Weights of a small transformer language model: MLP 704 SwiGLU, LayerNorm before each block.
Each number is 200 + 20 x the weight over its row's rms, rounded and kept within 0 to 999. Layers, rows and columns count from 0. The size before them is the row's rms in percent of the matrix's.

# down: layer 4 MLP down (transposed), 704x256, rms 0.0812, rows 659-676, columns 0-127
# gate: layer 4 MLP gate, 704x256, rms 0.0875, rows 660-677, columns 0-127
# up: layer 4 MLP up, 704x256, rms 0.0869, rows 660-677, columns 0-127
down659,104,207,178,231,213,211,218,187,235,201,205,216,215,230,185,223,187,196,212,204,203,179,225,200,223,193,219,195,196,183,212,194,233,212,214,191,186,192,220,218,235,222,163,183,214,217,153,204,194,201,184,206,196,209,222,181,251,189,202,192,178,206,182,199,226,209,173,200,200,194,174,146,219,210,179,244,176,228,196,209,206,232,186,179,202,226,185,168,230,186,202,182,225,190,188,177,208,165,201,186,192,187,212,199,199,200,210,181,186,210,188,211,170,229,211,212,150,215,211,187,218,167,190,158,216,195,228,202,191
gate660,109,185,180,195,231,180,193,217,226,200,173,225,192,216,216,184,227,206,182,215,219,211,205,204,202,207,210,215,211,195,186,179,224,196,192,225,227,166,204,198,176,200,210,153,193,187,206,238,218,170,224,205,239,204,231,193,210,187,166,205,198,184,162,197,199,172,223,199,175,210,207,194,201,168,217,195,189,184,210,176,179,208,171,211,232,203,203,213,185,231,207,207,171,173,205,215,193,174,161,195,202,182,161,211,168,231,220,184,214,189,209,226,222,174,189,190,158,216,218,158,185,229,174,226,194,201,143,209,194
up660,115,175,238,261,199,201,211,215,219,203,189,175,163,208,218,205,201,224,197,224,173,239,202,206,158,233,193,211,177,218,197,225,207,206,187,197,198,197,177,225,164,174,223,178,219,198,213,183,190,201,218,219,212,202,204,228,234,163,208,206,201,173,174,208,172,175,197,179,190,190,192,199,199,198,203,208,167,196,193,184,198,206,210,219,190,173,207,174,179,220,207,169,194,209,225,223,165,226,176,200,183,208,176,209,190,176,165,231,180,195,249,189,186,187,182,191,186,183,175,173,199,206,219,212,196,200,172,203,165
down660,126,199,184,224,193,191,188,208,224,234,202,215,175,183,209,170,230,202,191,205,214,224,191,201,198,223,172,224,194,216,190,222,212,208,173,194,191,221,206,223,173,163,213,173,157,192,195,213,189,202,242,206,229,166,196,259,279,203,188,217,210,177,204,192,186,159,235,220,143,175,192,188,177,190,194,202,202,190,188,190,196,213,210,208,230,187,234,161,204,214,218,175,181,203,221,221,173,168,178,186,202,197,183,191,178,193,206,223,201,182,225,168,234,186,195,199,207,186,193,164,198,233,190,215,192,169,170,210,170
gate661,095,229,209,227,179,184,200,206,199,200,182,191,178,214,197,186,203,210,201,204,193,184,211,200,143,228,175,177,184,238,200,211,205,167,154,191,231,188,210,225,191,223,207,198,220,226,209,205,189,202,202,204,211,189,181,161,219,173,191,176,216,200,205,179,216,193,172,234,181,203,199,188,207,197,187,207,237,192,179,229,231,202,198,203,204,223,190,216,171,185,186,208,213,205,195,203,178,199,224,180,180,209,181,183,195,206,188,236,207,210,170,201,228,197,245,199,205,207,215,219,211,195,202,172,240,194,216,239,210
up661,091,241,197,170,222,191,204,179,201,182,151,191,212,210,220,212,160,241,179,197,204,229,233,184,167,214,222,214,174,239,185,203,209,216,158,142,227,249,191,216,219,184,210,231,227,198,243,195,202,200,173,188,186,182,185,233,210,212,210,189,211,168,192,190,205,172,198,178,246,219,198,187,183,202,162,200,214,245,191,175,224,187,191,200,201,229,215,215,193,213,218,192,200,203,189,207,166,187,196,173,239,196,209,210,179,191,194,239,212,203,225,175,226,195,218,189,220,164,205,226,222,224,221,192,196,176,196,213,191
down661,094,188,218,184,204,198,198,214,179,202,227,221,221,207,194,202,208,190,171,175,224,167,165,181,241,198,183,189,204,170,177,174,213,204,210,200,177,183,193,189,197,181,210,214,162,173,203,191,189,212,232,192,220,219,231,193,228,203,254,181,226,214,187,180,198,218,192,240,227,167,192,230,188,210,217,198,195,194,182,227,161,215,199,209,217,127,228,189,192,200,201,193,159,199,208,212,213,155,239,197,232,219,179,211,196,181,216,173,187,201,228,200,192,206,189,215,184,217,202,185,181,193,187,193,210,164,186,189,186
gate662,099,190,230,190,230,205,228,193,211,209,207,232,179,179,224,213,216,203,232,174,165,182,200,234,211,179,203,173,213,195,209,192,196,194,233,148,187,247,184,195,190,212,174,204,190,176,183,194,176,215,187,192,186,204,208,220,206,204,194,174,179,179,204,220,175,236,162,189,233,201,197,193,169,213,225,200,202,215,194,205,227,169,236,209,202,275,200,214,188,189,180,188,227,197,194,179,191,186,192,195,164,163,224,196,191,217,186,216,177,183,190,183,213,195,195,187,198,236,218,198,222,220,195,188,199,207,163,193,199
up662,099,202,216,189,217,227,182,177,205,195,194,228,204,190,149,175,236,146,201,210,185,215,197,201,190,182,193,225,190,202,203,170,239,179,213,166,222,178,214,190,197,173,230,166,213,196,184,192,219,208,171,210,161,191,217,184,188,179,205,181,188,188,170,243,163,221,211,200,221,199,190,214,178,199,225,191,215,187,193,205,192,248,229,192,214,249,220,221,226,179,203,200,192,201,169,188,192,202,203,211,203,184,234,205,223,208,205,220,183,186,179,191,199,153,206,209,190,201,194,195,216,199,209,203,198,213,195,193,213
down662,101,205,174,228,199,214,175,198,174,209,189,199,208,224,184,178,190,219,188,222,231,217,223,170,191,179,220,210,196,203,187,225,188,201,171,244,203,217,189,217,204,223,179,226,207,181,253,182,210,209,201,200,222,243,199,166,189,230,237,176,217,217,195,182,210,215,242,230,174,196,240,191,221,219,192,202,197,206,197,217,192,195,192,181,174,125,183,177,200,199,209,203,191,218,206,208,218,223,187,200,201,217,192,266,183,187,179,171,196,224,191,199,210,227,208,233,181,175,179,199,170,196,193,197,178,209,193,234,198
gate663,094,179,198,241,208,215,198,218,228,212,141,201,228,182,198,210,226,191,225,195,202,226,213,151,207,192,149,178,195,199,181,197,214,206,235,217,177,192,210,176,187,193,246,199,219,213,204,175,235,218,182,228,198,213,214,186,205,219,205,205,214,212,202,204,207,220,204,214,180,182,215,210,179,191,173,236,231,226,200,200,157,188,198,186,216,206,193,226,209,187,185,205,208,177,196,217,167,218,220,219,187,195,196,200,196,213,182,216,199,179,195,209,203,216,197,211,171,206,160,192,221,181,237,222,230,202,193,206,178
up663,095,184,183,204,202,181,214,218,161,161,186,183,224,176,226,195,192,235,196,193,190,233,246,229,158,214,193,204,216,187,196,206,197,176,188,210,170,201,204,197,219,245,194,189,203,204,205,183,220,193,213,184,160,225,190,211,194,184,228,184,215,170,200,196,194,197,169,187,205,187,189,171,210,212,205,206,215,223,217,231,169,188,189,187,204,226,179,195,198,177,180,170,138,197,198,160,203,194,196,189,241,189,207,180,185,195,226,184,196,231,203,167,170,191,185,201,210,173,207,226,162,209,172,199,164,219,166,203,194
down663,090,237,184,222,191,192,214,191,207,224,202,175,187,205,187,200,195,153,166,231,192,224,177,205,207,197,199,213,185,219,222,220,194,207,211,205,224,187,216,212,181,172,190,238,200,192,196,197,193,205,198,187,213,197,169,181,195,210,164,206,235,184,189,204,187,209,240,207,206,175,184,237,210,176,206,184,182,198,174,174,208,199,203,176,157,169,235,229,229,222,228,226,225,194,209,217,192,218,216,221,238,209,186,191,190,200,193,209,198,190,196,164,205,210,181,228,191,177,170,206,203,210,206,205,190,171,199,150,224
gate664,100,187,180,184,216,222,203,192,213,198,230,224,187,220,188,208,194,247,211,207,157,194,133,233,201,242,202,197,230,199,205,185,179,182,218,207,197,186,205,180,189,189,190,221,212,240,203,210,179,190,195,165,226,210,206,181,222,208,210,202,227,186,171,178,189,218,189,195,227,203,211,194,183,188,215,206,210,212,199,185,231,225,206,190,174,198,195,238,222,189,234,175,220,221,217,220,212,186,199,208,205,173,198,193,219,192,168,173,217,230,208,202,164,179,214,203,180,168,193,185,208,204,189,209,186,185,170,175,236
up664,105,200,231,220,204,207,197,176,180,201,187,224,189,208,209,235,198,196,183,196,221,220,227,189,201,215,211,177,227,229,195,188,244,226,201,183,175,196,201,192,180,206,177,202,185,187,182,170,219,221,184,184,196,154,186,204,191,202,209,239,195,202,196,210,201,195,202,202,194,221,187,194,206,204,205,160,209,195,187,187,203,219,221,191,174,186,220,191,182,183,211,187,185,225,195,197,211,210,217,173,164,220,194,209,185,176,221,176,207,231,220,219,186,179,228,228,179,196,166,217,225,194,221,191,162,226,237,197,215
down664,111,220,212,198,184,161,203,186,216,199,206,214,183,183,162,250,178,174,194,205,228,186,220,203,206,225,193,184,234,196,204,197,186,193,187,209,179,182,179,225,199,203,167,202,208,183,201,188,189,222,222,190,169,178,216,230,181,209,223,213,217,191,188,201,195,216,221,196,201,220,186,175,203,169,186,164,171,178,211,185,218,226,180,223,212,208,212,187,200,194,204,216,187,209,185,234,191,199,191,192,193,264,180,205,178,181,210,181,187,204,207,231,179,176,221,175,219,210,165,199,226,185,216,239,177,189,197,214,242
gate665,103,216,193,169,192,161,229,194,219,188,203,223,177,187,229,242,181,213,182,226,212,207,171,236,171,185,208,160,211,226,186,195,180,193,174,198,201,238,189,179,203,167,176,208,203,217,229,204,225,209,191,190,197,187,186,180,211,198,200,166,225,201,187,197,197,199,174,204,201,220,205,219,218,184,189,209,220,190,227,197,221,190,174,212,225,210,218,216,179,215,196,205,175,174,253,173,146,213,231,186,220,187,208,193,210,180,185,189,207,209,230,161,193,176,181,217,190,192,204,211,217,198,205,220,191,213,213,177,176
up665,105,213,240,212,210,223,179,213,185,215,198,146,226,218,184,196,220,211,223,197,149,187,190,202,183,209,207,214,225,200,229,199,166,220,199,183,208,200,194,201,178,196,176,215,167,164,205,200,199,230,198,206,212,156,200,183,200,183,216,202,187,214,196,221,195,183,194,168,215,244,190,214,210,201,213,175,205,207,201,200,200,220,186,184,203,222,211,225,204,184,233,223,190,192,187,186,203,185,214,173,177,186,209,207,187,212,195,215,223,192,194,190,188,181,205,224,210,168,202,207,198,238,211,172,188,187,195,172,199
down665,099,211,184,198,210,201,225,216,236,232,198,259,184,179,171,219,232,196,177,199,183,208,214,156,180,202,196,213,194,217,171,201,192,191,177,187,182,223,203,196,205,192,203,179,201,209,214,204,249,183,218,181,205,253,186,161,187,219,176,203,198,194,195,212,205,212,186,238,217,208,213,192,202,189,215,237,213,191,205,214,190,235,170,220,206,225,202,233,196,200,190,168,195,193,251,179,186,185,212,211,163,198,214,192,190,167,197,225,207,187,199,219,175,203,226,165,215,220,218,182,188,230,182,237,202,215,189,224,187
gate666,095,204,205,164,177,212,214,207,200,172,208,214,186,168,200,218,195,171,181,202,201,231,216,191,175,203,185,214,191,222,245,225,204,215,203,216,197,190,233,203,202,205,191,250,231,200,174,217,212,186,201,216,196,155,188,185,205,241,215,218,199,207,216,215,187,223,195,217,222,204,221,197,198,246,204,252,232,174,170,214,176,222,185,231,181,194,195,216,172,171,191,163,175,192,193,187,195,203,168,153,181,206,178,211,184,205,179,196,179,137,206,213,188,179,205,199,211,173,183,204,163,189,234,219,211,203,206,169,212
up666,096,226,212,168,176,163,202,203,171,180,227,212,187,184,210,219,165,188,167,164,215,209,219,190,232,204,178,195,166,219,180,173,193,197,181,192,215,183,199,218,234,170,159,271,208,162,199,224,196,211,187,179,209,219,192,217,197,220,213,202,200,170,244,220,186,225,200,201,216,177,190,176,186,210,245,217,174,200,202,196,206,196,153,204,186,190,230,225,216,200,208,210,207,172,187,201,190,186,215,197,195,189,203,173,183,205,179,198,213,204,188,196,193,192,186,162,208,208,204,187,236,209,207,189,237,201,191,150,199
down666,092,201,179,213,212,211,183,217,199,233,211,219,224,196,159,229,224,194,225,205,237,172,149,191,210,155,189,187,193,195,213,189,192,206,176,198,236,221,215,207,223,217,217,186,203,168,208,183,226,206,202,237,193,186,188,199,234,160,178,214,211,211,201,164,193,205,164,224,217,202,207,199,197,198,217,197,232,213,182,177,196,218,189,167,213,215,229,200,203,204,190,218,214,195,185,195,209,200,222,244,168,189,219,188,202,231,191,187,212,185,199,169,200,218,196,197,209,195,218,196,181,193,197,196,206,210,151,204,192
gate667,100,167,223,223,211,189,176,202,211,188,216,183,187,183,223,199,188,214,175,204,201,209,214,210,209,221,225,213,209,158,203,216,191,199,208,199,223,196,193,167,233,215,192,202,161,193,173,198,171,226,184,206,191,168,202,162,206,221,200,183,215,224,229,198,184,213,181,179,189,195,163,230,227,179,181,191,178,190,199,212,209,229,179,179,221,221,177,180,193,181,232,185,225,205,209,212,214,213,223,192,200,215,192,182,168,187,216,230,182,176,184,183,167,231,186,211,216,206,189,193,209,174,228,214,188,219,220,184,212
up667,101,215,181,176,229,174,233,223,168,157,218,216,207,221,243,196,205,197,175,160,200,218,184,202,218,190,199,198,191,211,194,225,212,227,191,202,225,202,213,187,208,180,186,221,189,173,154,209,209,179,174,205,192,188,207,179,188,176,230,204,208,191,202,167,184,197,172,207,169,183,218,216,207,244,211,176,188,178,232,205,227,178,210,176,187,192,191,200,207,160,175,198,197,213,194,205,210,199,164,188,192,206,203,146,182,208,168,203,233,216,200,220,197,180,210,206,200,221,237,208,218,201,198,191,168,205,178,187,229
down667,101,207,214,209,160,199,180,183,199,194,175,159,205,182,194,188,187,228,197,192,201,216,225,242,164,218,192,235,200,178,182,159,214,194,180,206,188,212,195,209,229,220,209,196,212,183,230,243,176,236,192,183,223,198,184,191,209,189,196,190,206,195,193,190,212,199,234,204,211,177,184,188,194,150,225,207,176,233,169,172,215,242,203,186,239,207,187,186,218,244,207,211,184,205,188,229,213,173,172,162,225,169,194,234,202,170,202,237,179,194,193,200,188,240,219,195,211,196,186,201,182,206,210,212,229,173,189,181,217
gate668,103,225,212,186,208,191,236,213,163,235,205,203,218,187,247,207,195,194,194,188,185,234,202,193,225,145,203,182,214,192,236,205,162,191,239,196,225,228,226,170,193,179,234,184,176,181,223,209,218,203,233,191,219,214,189,210,217,194,231,218,188,201,224,181,237,215,196,184,208,200,186,196,182,223,201,199,197,182,167,199,195,190,175,194,191,180,203,225,212,192,188,229,217,176,161,182,207,190,200,238,196,196,198,181,195,178,190,203,164,192,226,221,179,181,213,208,181,204,242,182,184,197,224,206,192,214,180,176,203
up668,085,167,217,218,216,188,185,199,194,198,195,230,225,213,230,207,206,174,208,214,180,209,179,191,233,191,166,213,206,204,201,186,192,194,169,226,173,190,219,217,224,222,171,185,185,206,184,229,178,224,200,187,159,163,218,213,196,196,165,205,227,217,185,180,183,194,220,223,199,216,212,197,228,209,178,191,193,199,174,167,216,213,244,212,237,186,207,206,190,219,197,235,173,222,187,181,201,203,208,167,206,187,184,198,190,202,207,201,193,245,205,166,211,170,166,221,210,202,185,199,165,208,232,185,195,181,186,208,199
down668,096,236,219,183,212,187,237,201,194,244,196,244,185,207,229,214,208,222,202,193,211,208,160,198,240,159,215,203,197,198,229,154,175,208,198,196,224,219,235,166,219,209,196,167,185,180,237,201,192,205,209,180,189,181,200,207,212,167,194,235,197,232,218,182,168,230,189,198,219,193,227,201,187,222,209,182,191,186,183,185,196,219,224,213,166,164,222,210,206,214,172,212,210,185,189,198,209,185,173,185,194,185,176,136,195,187,213,232,188,214,186,200,202,194,194,237,188,190,221,189,177,211,223,221,175,211,176,175,182
gate669,097,222,175,197,192,203,234,184,191,187,209,194,206,188,203,212,197,155,190,189,194,198,179,222,223,251,188,190,195,189,202,210,225,211,185,197,229,195,222,180,175,221,243,209,183,197,181,189,155,200,212,177,202,184,161,186,247,217,236,215,214,257,184,204,208,167,180,213,187,196,186,201,182,211,190,182,233,220,206,220,211,198,239,153,213,185,207,169,156,208,212,203,185,190,169,184,211,204,180,182,210,208,199,219,196,177,220,217,212,196,226,201,233,190,172,184,190,215,171,234,189,176,183,183,196,235,203,185,166
up669,105,194,226,213,208,197,158,218,191,202,210,176,199,226,207,201,179,175,195,223,183,209,193,220,219,204,169,183,196,202,199,184,199,191,204,215,196,227,212,196,183,214,219,183,190,209,182,215,212,198,190,239,246,206,212,167,190,221,187,200,185,201,205,210,234,177,177,167,204,216,215,165,215,199,194,201,181,152,195,167,189,188,197,182,171,198,199,221,218,230,167,178,196,191,149,204,194,221,203,209,183,227,230,193,212,194,203,225,233,194,186,197,239,163,199,201,205,200,247,179,182,187,208,211,219,161,226,182,208
down669,097,187,190,184,191,184,188,209,153,239,179,210,208,215,177,218,179,200,217,184,210,195,231,173,161,167,209,208,184,202,201,190,222,170,195,183,208,173,165,244,229,213,175,208,191,207,192,196,212,260,179,167,157,216,192,215,207,211,177,212,195,217,196,189,198,246,231,217,211,244,215,193,200,190,190,200,206,193,202,187,196,192,216,248,234,196,207,192,224,177,201,203,189,233,257,205,183,176,214,188,182,208,182,200,206,246,198,195,178,215,210,186,183,191,188,231,189,203,177,206,202,204,209,183,212,220,180,197,229
gate670,096,217,188,241,235,220,199,182,198,188,191,233,198,198,216,200,182,171,226,199,214,217,168,219,183,223,163,207,147,193,194,209,211,176,232,174,188,169,189,193,220,220,198,225,228,187,199,207,209,224,197,192,188,222,196,215,211,198,234,224,227,198,176,200,207,202,197,205,208,187,153,207,190,246,218,217,172,185,197,190,186,208,223,195,201,243,185,159,211,188,181,228,211,209,229,233,191,150,211,187,180,191,218,172,216,199,170,179,213,201,190,216,188,219,194,187,179,240,209,200,167,235,193,205,192,210,197,160,175
up670,100,190,217,205,221,190,202,195,209,227,217,197,203,211,181,220,200,190,189,192,223,224,237,208,193,215,202,189,221,238,181,252,173,214,200,208,178,198,162,175,172,217,184,189,176,220,190,199,217,215,211,203,222,200,233,190,194,206,180,187,203,220,205,198,194,193,198,200,160,243,255,190,213,215,206,213,174,188,175,185,204,186,225,162,200,178,200,220,174,246,153,202,222,177,187,208,201,208,192,172,227,191,216,192,221,205,199,206,192,166,167,185,193,178,199,172,210,168,258,191,196,187,211,211,158,209,199,195,206
down670,100,197,199,228,222,185,191,179,192,205,206,237,184,163,180,182,190,190,172,206,182,242,216,190,163,181,184,213,176,209,192,225,198,228,184,176,182,180,193,206,224,195,212,200,204,212,182,225,202,227,208,195,187,208,215,209,173,197,179,213,229,222,206,203,201,198,190,227,171,206,234,181,175,172,225,180,185,199,170,190,179,221,205,148,220,189,205,216,204,170,141,209,241,187,211,193,182,202,173,219,212,174,216,220,195,179,178,221,191,190,208,184,175,183,239,232,197,198,244,208,207,215,166,201,181,198,159,179,217
gate671,090,208,232,199,155,212,218,196,240,224,219,194,210,170,167,220,204,201,207,186,190,216,175,191,188,206,174,190,197,227,190,181,175,217,189,192,208,197,196,207,217,199,177,191,206,191,157,168,187,183,211,216,190,230,166,163,212,198,176,217,237,182,226,216,168,199,215,213,174,211,193,185,243,186,210,217,178,197,201,195,242,230,210,194,221,228,201,224,173,212,223,179,202,228,179,211,213,183,217,218,231,213,190,185,213,178,176,197,168,188,237,210,174,190,227,212,215,189,232,235,190,187,235,195,193,206,176,197,185
up671,094,242,207,207,184,189,208,233,186,188,175,212,202,179,191,169,181,200,185,200,202,192,192,199,200,236,193,195,177,203,240,201,184,191,230,227,206,202,226,191,207,211,177,214,194,210,216,222,194,195,170,155,198,165,196,195,186,189,181,215,231,186,231,195,228,225,195,202,183,193,153,192,240,224,198,214,214,202,180,179,197,206,247,225,242,203,182,211,215,231,181,178,217,177,171,210,207,217,194,195,231,174,188,214,171,222,180,210,207,188,190,209,209,177,184,217,206,214,205,185,221,238,205,196,214,187,189,183,211
down671,096,180,192,229,222,182,176,219,150,201,200,210,212,178,209,190,188,198,182,188,194,195,175,207,182,207,179,227,176,154,230,205,206,235,205,232,207,200,188,182,189,204,162,185,199,233,213,200,214,191,191,185,182,199,193,191,184,197,210,175,206,195,199,212,233,198,166,181,175,211,197,192,220,211,223,220,227,227,199,177,168,233,207,223,178,218,166,189,167,186,203,183,231,187,190,190,231,224,195,220,197,190,187,234,212,206,210,222,214,174,190,214,163,177,179,212,236,197,196,197,229,202,207,200,201,197,171,210,196
gate672,093,192,240,206,174,226,201,229,202,209,166,184,228,200,217,197,186,254,249,195,181,187,200,197,202,227,208,196,203,169,181,192,175,208,179,193,211,172,170,235,203,200,197,231,165,213,216,160,210,173,226,238,223,177,168,217,185,209,196,191,190,172,219,220,204,212,216,208,184,221,207,208,206,188,217,213,175,194,219,236,196,197,192,203,207,173,204,189,194,178,218,225,167,194,221,204,189,154,195,190,157,203,200,207,202,236,213,181,162,206,197,209,205,203,219,220,210,166,213,187,191,197,177,205,196,188,204,207,203
up672,098,203,166,197,173,216,214,179,176,244,210,244,198,187,233,231,217,209,218,217,201,167,156,225,206,211,210,171,198,189,208,194,216,198,183,238,154,224,181,185,193,199,196,182,171,197,174,236,175,235,200,212,224,197,176,211,222,196,192,191,197,233,182,189,174,208,217,200,179,175,230,171,204,211,169,177,192,220,197,200,200,216,207,222,173,205,242,182,188,210,188,212,198,206,188,209,201,203,169,218,200,198,187,209,183,180,201,209,179,220,213,174,219,222,211,204,200,244,207,212,193,172,186,192,240,195,177,264,196
down672,094,211,207,197,226,198,196,190,220,200,178,208,200,208,175,192,214,177,210,211,192,198,232,218,237,184,183,205,188,206,244,201,179,210,198,201,232,205,197,202,181,212,196,197,202,169,241,160,226,201,164,158,161,230,194,217,215,215,215,201,220,206,242,200,216,212,189,219,231,192,198,184,210,225,234,212,188,210,214,221,221,203,201,202,194,232,196,226,156,196,168,197,230,204,164,192,182,245,186,202,219,192,181,208,204,153,191,202,179,162,210,213,192,196,180,193,211,260,182,167,203,171,230,200,211,177,201,218,221
gate673,083,228,201,204,193,194,230,201,185,216,199,170,205,198,186,186,196,196,182,215,222,213,209,183,175,200,179,194,207,193,195,211,169,177,221,183,180,190,192,233,208,205,229,210,179,216,160,204,206,216,209,186,185,204,201,226,218,226,198,225,216,172,172,219,201,231,187,200,199,185,182,169,194,202,208,253,164,153,158,219,189,255,151,178,219,215,200,215,180,159,228,185,218,203,192,221,193,208,221,207,204,176,225,193,214,236,221,186,204,152,168,175,174,229,179,177,214,188,218,192,226,195,170,163,224,192,195,171,196
up673,085,200,198,201,195,198,221,196,198,179,221,191,218,218,196,202,181,181,217,209,189,191,187,204,205,167,202,196,172,189,201,224,198,175,214,209,243,175,222,198,221,209,185,182,210,198,185,212,207,184,179,182,181,226,183,199,200,176,220,227,187,188,185,220,208,176,189,181,212,220,184,188,208,226,225,188,193,229,230,219,209,235,210,234,167,212,189,222,186,190,182,205,233,170,175,200,224,202,186,221,195,201,205,196,208,239,185,214,211,205,188,207,185,143,189,140,198,171,201,154,201,163,184,187,195,212,219,188,224
down673,094,193,188,166,257,209,194,197,188,240,200,198,205,214,178,198,179,200,228,179,190,172,197,231,193,188,226,158,221,200,192,200,202,170,195,192,231,211,216,208,202,185,217,164,220,192,215,236,191,174,147,189,185,192,198,220,190,186,192,195,225,202,176,189,173,192,197,207,210,230,198,188,180,182,182,207,206,190,221,198,213,227,200,242,190,203,161,233,208,196,208,203,201,183,216,212,201,195,181,213,192,189,171,173,205,208,241,260,196,220,216,199,216,181,217,198,207,180,186,187,204,171,178,219,194,161,235,244,199
gate674,105,189,228,204,191,181,180,173,227,185,196,168,229,204,199,162,175,223,220,216,173,187,200,230,187,182,184,172,176,182,237,190,206,189,191,223,201,212,193,190,220,178,205,187,168,222,222,175,199,158,234,194,181,190,214,200,208,169,203,201,192,236,172,239,186,207,220,195,159,193,226,198,198,203,209,202,192,187,190,215,206,197,193,197,221,234,213,204,220,199,218,208,192,185,207,188,193,173,195,169,217,194,224,174,202,164,168,198,190,207,209,191,153,184,161,187,233,229,214,190,171,199,199,211,200,193,200,199,188
up674,106,214,194,171,203,205,169,207,207,200,220,195,170,203,207,189,208,225,211,155,171,193,212,218,176,202,212,186,236,197,189,222,192,206,206,228,183,179,179,164,226,202,231,197,164,226,205,204,204,183,177,175,202,188,188,204,183,193,200,184,215,197,198,210,205,191,196,204,181,216,215,223,165,204,230,213,168,216,190,214,216,208,227,224,187,217,239,207,224,176,223,185,172,202,169,210,198,179,214,185,176,182,240,199,203,206,167,174,212,220,206,191,192,186,219,199,202,188,181,213,170,240,188,208,206,184,193,231,245
down674,101,205,229,224,204,199,191,188,191,177,176,194,219,223,221,157,173,191,185,213,209,207,166,211,208,204,195,219,186,187,239,176,233,210,179,206,230,227,207,198,185,189,178,190,185,196,193,193,161,200,262,229,159,176,220,185,197,196,207,170,187,225,193,203,193,181,175,212,196,183,198,220,204,205,183,197,198,191,211,192,184,218,161,201,209,216,175,196,197,182,186,200,244,160,213,209,183,188,211,189,233,184,180,205,198,191,197,224,184,220,203,220,191,221,150,182,195,199,248,218,221,198,204,163,161,207,226,164,210
gate675,090,216,182,254,229,213,192,265,202,218,175,215,208,189,226,202,210,206,208,184,223,207,182,195,202,148,190,167,182,202,193,195,205,185,162,177,210,210,207,213,177,233,232,183,221,192,188,203,177,206,211,192,211,216,168,209,189,175,223,185,208,221,211,226,215,203,167,198,184,198,152,212,191,200,210,210,191,209,195,207,204,204,166,223,220,185,186,224,192,215,196,216,192,227,198,213,197,158,185,220,219,206,173,200,207,182,209,184,205,214,222,198,202,168,205,206,180,197,171,171,180,212,199,187,210,233,233,221,180
up675,083,192,241,198,177,170,208,200,232,212,206,230,248,173,197,171,212,171,175,191,163,211,175,218,176,197,207,193,208,169,253,217,226,176,207,189,234,187,204,200,203,216,196,182,192,204,190,217,212,161,232,202,218,187,201,206,228,201,179,202,166,242,205,229,191,216,201,199,202,192,227,186,172,187,239,203,204,191,162,220,195,202,180,234,225,232,210,197,171,177,188,227,219,187,200,173,184,221,190,183,223,198,202,191,192,180,198,195,235,223,199,193,192,189,155,213,218,189,193,196,192,162,196,203,202,196,194,219,196
down675,093,228,217,239,193,193,202,231,207,210,161,222,200,189,225,218,232,189,207,160,178,209,167,208,201,149,199,180,192,200,206,189,200,187,158,169,228,188,188,191,191,222,212,193,212,200,187,221,194,191,222,178,230,204,165,206,210,159,209,176,188,244,211,214,179,217,191,210,197,206,211,201,206,193,229,194,192,177,163,230,186,187,190,239,219,186,164,213,192,197,187,218,171,229,198,214,187,183,176,234,217,197,199,202,207,184,194,190,240,213,189,181,198,157,218,219,205,187,189,175,180,180,197,203,214,230,213,219,187
gate676,098,193,171,213,226,211,204,223,196,201,203,256,213,196,217,198,172,208,200,192,169,201,182,191,243,211,185,208,188,215,161,213,216,191,157,189,164,219,195,232,221,183,227,213,154,197,221,227,199,189,214,168,181,200,200,198,229,164,200,192,240,188,146,196,165,186,189,191,212,202,190,203,236,221,212,180,181,192,220,215,217,177,199,234,170,175,193,222,206,200,201,207,197,213,227,231,175,229,183,177,178,211,191,223,172,204,212,206,224,184,225,215,212,198,186,173,172,200,206,206,173,194,199,214,211,204,188,235,213
up676,098,220,198,191,202,207,203,209,192,199,177,190,209,203,176,195,228,235,217,230,185,194,237,214,216,214,210,187,209,198,198,182,175,195,173,184,214,178,200,191,214,222,168,177,196,203,191,233,179,208,209,238,262,210,202,182,213,215,193,197,207,231,235,164,191,184,192,212,195,222,184,214,177,155,223,213,166,213,172,189,211,221,197,229,170,210,221,203,179,258,190,172,188,192,213,192,183,208,225,177,215,213,187,170,186,184,200,243,241,212,151,213,161,195,191,206,211,211,237,216,196,183,224,211,214,165,208,223,209
down676,105,237,193,197,217,221,193,218,178,214,191,192,234,191,189,172,225,219,205,207,159,211,244,209,238,224,181,188,176,198,201,205,221,213,186,165,185,176,194,204,245,202,174,175,180,208,193,201,174,174,206,235,236,190,194,197,245,213,221,169,209,192,219,160,167,204,188,197,182,234,212,186,186,201,216,198,180,186,138,225,247,230,181,234,188,210,186,213,177,213,191,192,176,216,204,238,186,217,194,198,220,229,182,188,201,213,184,203,212,221,200,204,199,203,209,179,183,191,236,213,176,216,227,188,187,208,192,205,188
gate677,109,203,197,218,228,197,205,185,238,193,186,179,179,190,210,192,179,197,209,183,189,193,207,184,206,193,168,202,173,153,177,199,200,206,235,239,201,186,196,185,171,201,199,235,188,220,171,200,148,188,209,206,221,197,197,207,203,199,165,194,196,207,203,210,207,229,190,188,209,192,195,190,234,220,203,216,228,209,151,173,197,175,238,194,176,210,155,216,195,218,241,227,202,245,172,191,173,232,200,227,213,173,180,193,186,224,193,205,233,192,200,210,202,183,208,198,186,223,231,269,216,178,183,206,214,193,179,201,201
up677,107,239,217,176,187,210,197,196,202,218,220,207,186,190,227,164,214,220,226,221,191,237,241,207,209,177,195,198,188,215,183,185,200,194,206,186,187,240,218,184,235,237,181,238,191,172,197,227,227,215,204,188,184,185,213,223,194,198,228,182,220,182,186,156,205,172,220,195,209,204,215,196,145,190,224,173,172,181,200,217,212,214,192,189,221,190,186,207,222,216,181,179,194,189,203,213,234,213,174,209,202,200,220,227,220,204,167,210,209,247,199,205,217,229,213,220,213,199,161,180,216,177,150,174,207,193,205,210,203